config = dict(
    num_hidden_layers=12,
    hidden_size=320,
    num_attention_heads=10,
    num_key_value_heads=10,
    head_dim=32,
    intermediate_size=2560,
    vocab_size=8192,
    hidden_act='relu',
    norm='layernorm',
    norm_place='pre',
    norm_eps=1e-06,
    positions='learned',
    qk_norm=False,
    attn_scale=0.177,
    bias='all',
    tie_word_embeddings=True,
    parallel_block=False,
    init='uniform',
    init_std_qkv=0.0259,
    init_std_o=0.00528,
    init_std_up=0.0259,
    init_std_down=0.00528,
    optimizer='muon',
    learning_rate=0.00826,
    lr_mult_qkv=0.7,
    lr_mult_o=3.0,
    beta1=0.95,
    lr_head=0.00396,
    warmup_steps=200,
    schedule='wsd',
    decay_fraction=0.67,
    decay_shape='linear',
    final_lr_fraction=0.1,
    batch_tokens=65536,
    max_seq_len=2048,
    doc_mask=True,
    train_tokens=565900000,
    max_steps=8635,
    dataset='wikipedia_en',
)
Each number is 128 + 32 x the weight over its row's rms, rounded and kept within 0 to 255. Layers, rows and columns count from 0. Numbers have three digits each. The size before them is the row's rms in percent of the matrix's.

# layer 2 MLP up, 2560x320, rms 0.162, rows 27-122, columns 288-319
038:105069158133143091151152137102115156093102060143141119100114227058141126084084171119124100129085
112:100127100076151158072177134181204144127085151130155078150127160235110089140085128103130131146122
045:149182099123127171132119165120115079068134123189121109161147105203129138104126136125160137089105
073:139123150144150186148123145113145123057131077094123158084121172140162168172134161129143171217164
099:198138107112136094117106153171167105123068190158101133118084064116172143159145107175107120082182
079:134124093114166079083182142136097151149081158084156073104075153060168138118123090151069176132132
118:128119153175200152128076143107176107136085115105097158111162164044107199172113130141095124128177
083:183111105206103126123150168156111119176122163142094124171096118071084170057104149127154158078123
140:139128117159134151102114102216104057076073129130093162152179148058184129161119096113143096105084
104:082084145097082136084129120162143240163125158150077166132142100130131148150160113091113147118144
113:114131121167090099114093174136159129154170165196069135022103072168119086076150063131149120174113
068:123078149132137121099146092147120135086127137163206137126161170148108104147140142130156114087164
058:135099186101107084153203126158125103119062162142099144177124136101124126147150158098145129066101
116:177137119164123098133130032127168120104151157064141174124139119060168111121191122128191160173157
098:146122181062158145117104137141142104093152117092122086143105125151079150076080096134148122087036
135:157144150089161108176162099131082111133109180100115131125095161138118078148151109127124091129144
097:120154169088138179096117169126105199144086111094151157109126146217069142114178049140127175207147
072:134134082179137176077118184152115123119109150116090156175134102134160143138111088162193153116077
068:211110127118089164136133163128135148131110149089122167108221069124124135145077141141141178148184
081:132134100185163199125087103129156132196093203120148144190129096125178141087119063109065138125203
120:142119114116179117119147114140162139056132145080133098165179133094105143122149117157097143143178
125:074132080134150138135119164182135121159135164154112111136104150163153115121151153107156107105131
082:126173177146121131157135069157146151107181138144120114134175166177196107078140096137114076119089
120:121057116114111088139177126130117048092120140138108145091121149154197152119077095082122109129164
126:141130104139129094182081140085130123195166160140110174110100165125091147107120092093189158095173
126:164116121127110135110147168165189177111135106104131103079134099101110170106157106172125104115111
064:103140123164147185072125188142170204120167115137170147132120116094122158092141154129158031147127
092:143171100106163122117125097074149152123099190171125118149122092176139103066132104101094151061142
113:116127107151121160104191108152140098135117100134110101060123144169167098141184083141148134105160
075:126143133140132072158120106128147049135146126161144172187190100223115159119137091056094158105110
096:116134120121129144135122116137155117117128109130161183132171145158129171143130126110093135157119
136:110159130150175144177169097198097047075117149046078144122132125111120158117118140132179110099095
061:081188092128167141130105103110072122136178163138119129102103121127149062146133109090153120184114
127:097163116123122125073149124108146154140104112139144115117186118056163170092094164173136111185145
103:187093127166128131067121083130094132116035126098112135104171158175140126122100082146100121152107
122:143123071237129103132144092112122163133178158151155114130121129158098106127142130114151156110123
087:064131142142105189119170155078118040152105137158108099186146114118113085133197115156118124183096
018:147157104148120144098143123120139100108132186172093148148073130189074114152163169136160239112142
127:123109142086103135137153098131123080136188173138124126120195081154130148126101129132093168153091
018:127073160107134133129148181074125072113153192117147088118135096086126127163141123170099089107182
088:157211141146089078110095111142111156080158159142140105142059083137116111173054118098157134103112
097:164074095134147153110102152169109079141118101112143138160130124114142184134157096144052154125124
064:105096108124145151097172141140123115109117128120120127117176103147129155132155067138113148089100
109:128071093115133110116077150123159109065128108176103174120164161089171071059149139123089142118121
076:161121070086102098120131102089120148119140151195092104127098077092138077143120189111088106114120
111:157140091128105136079144143085095200118120196167113148109127115176166107128152159118136087108145
131:092135146192111092037131130186103119134088165167138145153174179189142088093104095091077093089099
093:177113135110143127149102076091210174137145115138201133132149157131175155069107165058187118127087
093:136102125125110113129160120146101139093110141149136113095067148114133094091137155153150160223110
059:105139142117123121109141108138166062122097129155187070124148159068181112107148147170097152099145
084:146149104114122096197171098129088100161213170148150121134172121087123160115133121122051094059169
062:110122171095144075135109084098125151090153116114169108114129078164164130119172161103135102160136
121:119166113100156158118068113137076095084150160058093135126159131122102058147161056108178086097172
111:151119125107127118177089134173162133120057097133109162123131102138166106126037096080119150150149
074:070133108076060156173129197187133188138117109121139160069194091127121063105147109141190072124096
077:148132108097134134107184113162120132120063148130138131163155118150129107115117145104058190083144
043:155133137134129127115098205156084122111036111127182134189150125111161188121118144149087144136127
104:103184144116144096127198126134157066152141125151139160103097155118063165085104090147123109165150
146:156127077162130116136112178145117152067119137187122117075150123163118150105139111052127185138152
158:159129124131101126151108163129176143119110155086117139134112132108135143128080107116169101142149
085:111118155181134107145137178156126132143120187114161140154117080106129112143140102065103090185138
085:171112119193121110106151194098106153109122158198133135165168091141062131168134084166040095096172
072:135163133110121165095136188058148094119168088126123176171105148138160137146072132090099161103085
135:158157099154131149205192159097151136101120127115125115098155156169148088160069140169147107114131
113:132133209128142143186153173193129148132146155152068141076100045113127128143143131149103120071087
111:055115130139086134172156175149127135154107124111087163160104115078106136122091130124136099147122
156:113158151161078133124113160161142170167143115139082105136140111146069135140088197126125098085173
107:150201108156139131128129131161112076122143093174144193172104176094152132184093156083108120157122
120:087171149128127111086125120197094157081142133131177123107110057144147130159087170120040154167135
085:119110126129090188105059097057120172121069104088116166175113116082118183089110183093147187120109
144:134096040082167175122168135080133151154126093158121083128127099181137125149136127101093154159126
111:171168112090127136108224142156161138151085126154167066141090144151107151096125124123075126050108
104:204136134060122139132153157140168132097142139142087109096114128144165101136124157068192164141100
089:160165139115065122177125082137185130112124159144163144123094085104134104079102098160131173147108
078:024139131184138130119123083161178149092151118096059092086118143105130136138118091186137160173146
078:127142125193140142151157124115179138142154189096101105154057132069186050111137151162117155131112
052:169155135126157112100168093115136141106104166150075129086179102139136122137082094138143165117089
082:053055152135130113167138138186158106159137105093133153078123144149124143043153134106105116159060
079:153135156123090083172110103137139106091145189177143146103142146143160159179124099125107104106139
110:131123174128112175193134096161093137178143120118076136084118100127107115048102093145124115094136
124:128125161133110100146122084134141108059134111103145075141118068107137106128058108123106139134154
054:120130100115167077138154175099105118167109128145173132085177065095097090127145106140154149137049
092:104079106063100140194113129134172169128103115119100163136161140130170120065102099124134117075138
065:153107181124169101147154156126091135078106029100156130127127068054140159153161154099123096090113
127:119132112155126103103218087148102126112169160112074104108128136164107044111107166136106170130089
118:167080097137165179133106155066113061158136098180142166068159152151108058079206118101134129157140
093:182136116096135109161156127168136172078143165158089092154108141149097104118093155164104158105075
139:092165094098165195173077158102101158093163111125121103136209152147091153102098143112184097176155
156:113151132167104138139128083128119131146179049102121153171159156073113137147132134124141135149101
116:109098162142116119104130190147141135093143113112183157128132137078108132128137116124207104147109
077:205148155100076109175085125125096138121156154102078116165153083045137089095105117200112149129134
116:186172157123147166128109111135133127142119117113157087113189054084101109153137143100127185173097
106:125124148151127129140141076194106103119129179116148111156117122105111102096133220097158139103102
070:146128159087141117162146072131117176076076148136150124113108128108110123071135128118099147117084
118:160076143099183141146101104130102091073139103116126129098202114153093097121136163111156131127086
101:149155067139157141131135137115157110118124172130117113109138098211114130113184168110185108140144
# layer 2 MLP down (transposed), 2560x320, rms 0.0543, rows 27-122, columns 288-319
037:147128150124113124102066105102151166148135098132157063114133223121094170086097130083166150101118
116:095074151140083113075151088123158118156117104139136135131115128199151105127096083133175132155118
051:159150102115143175101114144088099107057127093177112089190105080176131156153110117073150144121101
069:144124131186095141156125135167101134119115102118151173092175128130130157122145128129053176166140
101:144129125143134154154110119118192161124077162091124135143108077091128091072160151119125100108116
080:181096110102105154137130162090068162118121135060104105138118136103135112144148124166145121101084
129:112105170143192095107131041140176155149143082116163136152150109120107133165112135191146078143187
073:130118125086146135110087151152115143125155136119113133150065083148068118128160119112140117121118
138:108130124112210110096112056121136090135069147137118073117119115171118130108152146144148135145186
100:157142088116170067140127119089102166115126096155121168066142140101162153171154125058175089128200
120:068141159145112111086097155103123130202117146139155124153114074170058104120125085154191113152129
070:160048121093149102100077141114166114184146161139151154121158157153120117112131141063217136078127
051:102199174116148166097137176082154144161064115112134155129162118068040128110138142159142169127147
113:099165138140107155123130166120161111136129108170153139101074129132124101107098129162141121113081
092:127166049154188157038112131124065160102110093167095102103176143130156128204131168129178115091128
135:085089107119115108143150150167150092171054134095095061105129119083164110118137106132105191161183
094:168110164084107048221144099104123149117106100139109093116106055137124151151124117110123109134092
068:122126109128108094137147128141095127127127138078081147116165106065179085104145095128139140197120
063:131111096160137200098107151130051151115127132147143133147102124079159152148118169122055093100087
085:118071105088157177181139092117184134133152122151186104071116143081149141149118103181080090132159
118:151105128118161133078178058145173145148122136120113129150210097136102135148186113116118072122184
132:062100068107116107101146128183092119172110129150117140147153159101136144100175121095071098105162
087:123164097125146163152136124076085071108153145101130119138146119161191117089151104132122120117101
130:118096128087138090129200108067101053085147076118119092086148132174173137081057124114112122102175
126:142105074064107156164115132122144109199143096117083140139135086151096129157102087070191147094150
136:145134123136175172095169095167119191161134082102127119118071120184091173092144140131116113117130
063:155112131120095140094151136108100125146139115135075186169092088085131088097126132085127086139086
088:157138078165173184112171122147118097113153172121163135146123152150055124155100131123064184099094
103:161147058058136093151213119134152098109131139125129140101148163134146105141157167108145105092131
068:120094142095166128145082075138067108118150165163105138187091147125075111157129148115139120113102
092:075127145121149129146125118135148127118065102124131151127127175138136121173132094086121161144153
134:164128097147122133107113080140143181135133154126097141116115113138151112166120164150160106122133
062:177093096120190132168084195160145151139133107099148076183086095160133118106130108144163151139149
142:134158116171112114115141141155156091151144128165218123143109120060122189112172162155120084118165
103:193150131131132128050114135197087156103080125101124146183142129156124128133211057173108128129146
117:108103117156095131125148150103122099130176104157136113133088141117169098077121150075172141159124
084:134114084096131175150094153089111058119090160164122104171168159080079106144127120096133121158083
017:129150088129110150148114121043141126097132102134122115146162175128123131143040125095124114093124
131:154118142126161131144109097125098104188138156082106083115180064176109087116185077144149075142144
017:115164117130188096092145167170113165135092052149082142158114079101150128161132066113199158034153
089:173103101078105159090166118222163117130111104184174129190174147119158125134130174129133122044145
118:144072087123125123099115167133138090169117056067126128086144158170106134116160107159100141122104
069:175068203136140141101162131179137145137080104124137158145148110116128152041123068111166088128123
105:088134167108128048152151124148083164097117103137119085096096143117139114122146115125155183116138
077:131143156129098106105119139062158111122167155118109109160139169119195109112131139107143132142101
107:142131095085163150106181149166129113081097161128124180186096169108123068139089158113091139109134
142:114133154138171132144154113050174114130148175161068140147183131140103122156158100137074142142141
089:127064091104099075094097108178133128105168126145134126181139170062191150079097153073161110127082
089:157107122130095135141185117084114110144128141107071108136093125179097157063077154079149067126160
062:145093116090082120186106118111140134107072097138149056101144075083118115136088125057097116195086
079:158126113177146160095078138151188116144074140124148085116089081147106098125146158130164145101113
059:168140128123148135108118142137084128116104121065160133164170109153198132098086182060114122123099
115:145128168066090156142130128117172152107130119071145156120134124154080122050128087103155138163139
106:080195064143110105169102159158084179170108109175123086116123162086153168094124106140114074137119
073:073151131134092152147145145177082129137103106127175151105161125131134038117137151103187094178157
067:168097041185177159109192136093095137096124151133135146184124183161109066144151203100145154085212
037:106083148109078081121113151192139159112166131105089083070116059114095159121176128060106179144151
103:113180178084157153085105198136115083128076172156121134122120124112094124139106100126128110148126
148:196138102097166142101091158158106114127110144148168147129073081121148117109180086079178141130133
172:142118125093142117135160182148142140098155120091106152156155157158173101103093095050157075146104
079:124134066185129120133145093101080129126123126163093179143078081135144178111092052132125135115059
083:147057142136118146126117127125169199179121142092105187159094126181059150131144129087140094124084
067:123131200109077117142144132132141103151131102102164159184097186121142090137128143173074166087144
140:167203162141129191136164143141121106115142165164107101119152195198136121147142112107132096180099
118:094126139144153137177149115131108101150108122154154137126148099122071138200105107150151138074120
098:129084141144148148110094131137153125218068136158143130096133119131137173136156082136114115128155
177:132119111162156103106074166142132120144184128144131099156129136090103168141096117150118154101144
118:150192145173107078102132137154063102151098158193137130171107143176128106157138140127104145130103
134:088134112189177114114156176101114124139147089108123182066112125160124175143204097106125167109118
089:099194048143105149154110125125105228125130090084108110167040131142120200064153154119108175117072
132:119129128094150115147190040148094119101167141108114151122113124161110130159114120102110198126165
101:134136071127097139116139148170095157100110128096146094146135096175152088111189148081146121109142
113:132138183122088127099151126149149096137082150131155141168112159163082112087109139146152168116052
094:125126132133079147137121118212110132115167135162138194107103152119073100097138092170088100184121
077:038156138158123160081166131168142143116114081129113118171131114127127114116152127136144174093088
082:125124139147126118187099069147198136145111167109138104157106132063130112063153154193099116165122
055:128113146127075178105128130175152116078122182174088107169056085154088094154184157145089150104163
077:172137136170149126118112090118112063210118172139129145122155091093126094123161158170110134108055
078:173150124137243126151136063132123171083111142118176131135085143096186175122119123111181123115113
118:153093152154164120144100040108080179171071096084122162164069157132092115075124117118144088111117
126:104099097142170147117064127145128088098089064144113121093129108117085138108095126102089177111165
051:142074148203161125119255093180053118168077143162113123070099109134071149096187118106091136216112
089:122152137177160082162129123172167114140100138111127099145145103121157140111115093133174130113124
073:120136151137103113149118122111110115121116105116172118117109093091106103128137104106199103112113
127:114105166205187116147094126113139152104129116160076159229089110108122128124105128137193125129149
105:134130125160143126185124146081104104135083109158145106136154128132166121091187171089168115074129
084:166150117160170146161154066136135119169069103143133162169195133143165123039120154109139163122160
143:143166109095099245097153116124087148134113101128126184065141165078085134109120128131119092203089
152:082122122182116106105117134148097141132122110139123139176136164096122146158166200126139118111158
114:104159152192125091084163130109084091093168057094159189141170129101168162129106094125162112130102
074:110131119086098141161145118161098143104134138110103059061154076089180129135069097072128156143139
119:130129105102136094178139185108206103119061140114190119135170111065158143142136117138152136165103
109:109067149097151141147142086117109066123125124146162122146136139182166080077182138116129117096103
071:105105165122142138152136147114103096129086154122150140130096122140131119064124070161136189095110
106:152121132142117166134102100164172135135169099111165147148166161172107167182096101123137093114137
107:105162113159204145130166122092119093126096108125166124169163125125145109060136159102133179102157